{"num_hidden_layers": 15, "num_attention_heads": 4, "vocab_size": 512, "qk_norm": false, "bias": "all", "extras": ["capped logits"], "init_std_qkv": 0.0181, "optimizer": "soap_variant", "warmup_steps": 200, "train_tokens": 339600000, "max_steps": 2591, "dataset": "wikipedia_en"}
Each number is 128 + 24 x the weight over its row's rms, rounded and kept within 0 to 255. Layers, rows and columns count from 0. The size above them is the row's rms in percent of the matrix's.

# layer 11 MLP down, 224x896, rms 0.11, rows 120-143, columns 560-615
size [100 102 104 106 100  98 102  96 104 102  98 104 101 100 102  97 105  97 103  98 102  99  99  99]
[[127 165 130 160 101 151 100 131 145 133 111 140 175 152 112 103 154 129 143 156 163 121 130 119  56 117 119 160 131 158 107  97 104 155 167  91 115 153 132 130 156 109 140 127 109 149 169 150 100 165 117 111 128 114 112 147]
 [121 167 137 123 144 105 121 160 115 116  97 128 107 106 128 118 107 184 125 136 133 120  79 141 113 130 138 128 117 165 124 150 148 131 157 167  72 180 105 122 172 102 147 135 127 111 100 130 125 111 100 148 178 156 130 113]
 [125 174 114 168 121  94 151 140 138 119 123 102 169 150  98 147 106  96 134 136 140 128 108 141 159 176 134 128 167  61 164 139 162 127 147 160 128 151 118 117 144 168 116 162 125 115 145 127 150 125 124 120 123 122 100 102]
 [140 102 147 103 184 171 147 115 109 151 132 143  78 158 126 148 120 115 155 116 126 141 120 137  88 137 104 132 140 136 129 135  76 131 121 109 114 142 192  80 136  37 109 107 148 109  90 156 105 136 144 108 150 159 134 111]
 [ 67 160 177 104 158 103 123 182  98 146 110 162 106 113 101  92  95 134  77  71 111 110 153 140 124 152 102 129 155 158 132  78 137 194 137 174  95  98 171 122 106 106 107 133 131 155 163 152 107 146 119 118 154 167 133 121]
 [122 126 118 132 125 127  95 123 102 140 106 108 146 131 145 143 120 122 129 147 113 143  92 187 143  84 138 120 103 139 124 142 114 146 135 152 100 113 111 155 165 111 127 148 136 108  77 121  94 133 148 142 109 119 187 132]
 [117 126 146  90 112 102 160 122 144 109 121 133 162 106 137 130 104  80 141 121 113 138 114  95 134 103 146 133 146 163 135 138 152 110 149 147 124 129 140 116 123  79 116  89 142 145 187 134 102 129 121 120  81 117 135 102]
 [147 142 131 123 141 141  80 148  89  94 110 104 156 175 159 134 127 146  94 106 129 100 142 132 152 135 119 143 102 132 172 145 158 127 162 141 118 124 126 107 141 121 129  64 153 148 108 139 118 109  86 107 131 110  93 114]
 [162 144 108 102 121 151 130 129  92 140 122 147 127 118  97 156 134 124 131  97 155  89  92 111 109 150 137 138 118 139 124 121 150 129 131 135 101 103 134  99 139 161 166 149 119 114 127 136 151 119 115 124 135 111  83 121]
 [125  99 114 139  84 133  97 124 147 110 125 141 120 136 139 109 133 118 129 169 153 130 108 160 140 173 145 131 149 168  89  79 123 142 146 137 145 103 119 135 175  97 200  95 147 119 124 146  90 123 112 147 107 125 112 128]
 [ 97 152 136 141 141 130 117 123 170 104 153 183 126 140 135 156 128 173 146 130 144 141 131 128 132 103 126 130 127 186  99 136 137 131 111 105 137 105 133  88 153 105 106 133 132 103 160 122 132 135 133 112 121 124 118 125]
 [132 130 156 131 138 139 143 123 131 103  95 135 128 171 143 136 184 141 125 145 138 173 122 129 147 135 168 129  91 107  99 111 118  91 125 116 153 112 159 132 134 123 117 158 147 135 167 130 133 123 114 104 112  64 109 129]
 [141 163 111 122 120 110 138 149  95 133 145 114 114 121 127 119  97 144  88 145 136  90 100 126 115 150  94 133 134 165 127  95  90 165 152 116 145 169 128 135 137 138 107 143 117 102 150 162 138 134 117 165 126 151 180 103]
 [109 139  80 109  92  99 115 138 105 162 143  95 123 159 139  83 134  97 124 159 127 135  99 101  91 120 149 124 129 101 141 124 171 125 145 127 125 128 183 110 162 156 137 133 171 118 143  99 122 114 149 138 174  72 155 167]
 [114 118 120 133 134 112 150 108 126 128 104 145 166  96 173 150 109 131 102 109 139 118 153 138 137 183 131 110  89 153 133 119 134 164 123 101 160 124 135  96 108 108 141 142 134 112  82 139 124 124 152 162 102 182 141 114]
 [115 170 116  89 154 124 118 167 101 139 136 149 123 179 108 129 109 101 165 173 104 185 119 123 120 108 121 114  92 156 140 163  91 108  98 166 122 115 101 118 118 101  94 153 128 105 155 133 113 148 165 156 130 121 121  91]
 [141 130 121 144  92 134 116 111 146 125 148  93  93 154 114 124 123 149 132 118 127 104 138 122 148 151  92 143 112 156 130 126 144 105 154 110 154 121 125 135 110 139 114 145 141 146 146 120 172  84 147 147 138 103  93 151]
 [123 133 120 127 131 112 174 129 125 171 133 152 105 120 131 147 156 127 100 155 145 118 117  89  92 151 161 122 122 185 116 129 135 123 112 114 170 119  82 146 123 138 132 140 127 138 141 153 157 165 133  95 115 156 103 142]
 [103 158 126 115 147 104 134 154 120 118 145 128 117  80  73  95 171 141 132 168 161 115 117 148 136 179 108 139 140 188 138 114 121 163  74 144 114 107 165 126 114 101 128 132 100 126 127 115 141 124 110 129 149 134 169 122]
 [147 112 108 151 144 159 132 152 141 162 138 158 131 126 146 166 145 114 143 146 180 101  56 126 124 100 163 152 161 146 123 127  74 107 109 123 133 139 125 107 136 155 144 133 119 112 122  98 112 124 160 133 119  85 167  84]
 [143 120 118 120  98 132  96 166  88 171 170 137 119 129 100 110 144  91 108 118 114 152 131 178 205 128 123 111  88 131 129 134 166  97 112 131 114 153  71 109  83 122 126 159 120  73 154 169 119 150  96 127 168 109 171 152]
 [107 146 137 148 117  87 113 129 114 147 125 112 105 103 123 106 112  87 128 146  87 120 131 154 125 161 115 135 167 111 130 123 145  94  95 156  84 107 109 121 107 127 133 110 104 105 122 120 144 102 146 115 150 141 106 127]
 [106 109 136 137 159 100 101  99 109 113  95 135 114 145 152 115 119 132  89 120 120  90 128 136 138 124  84 125 140  82 113 116 122 117 147 119 146 153 142  75 142 127 116 119 102 140 150 135 129 105 157 134 119 119 153 140]
 [148 162 114 168 138 157 145 146 147 160 130 152 156 130 107 114 109 160 146 143 104 102 133 130 149 162  81 161 130 156 143 206 104 103  84 118 172 144  90 103 121 149 160 128 125  97 136 147 143 127  99 114 119 126 123 119]]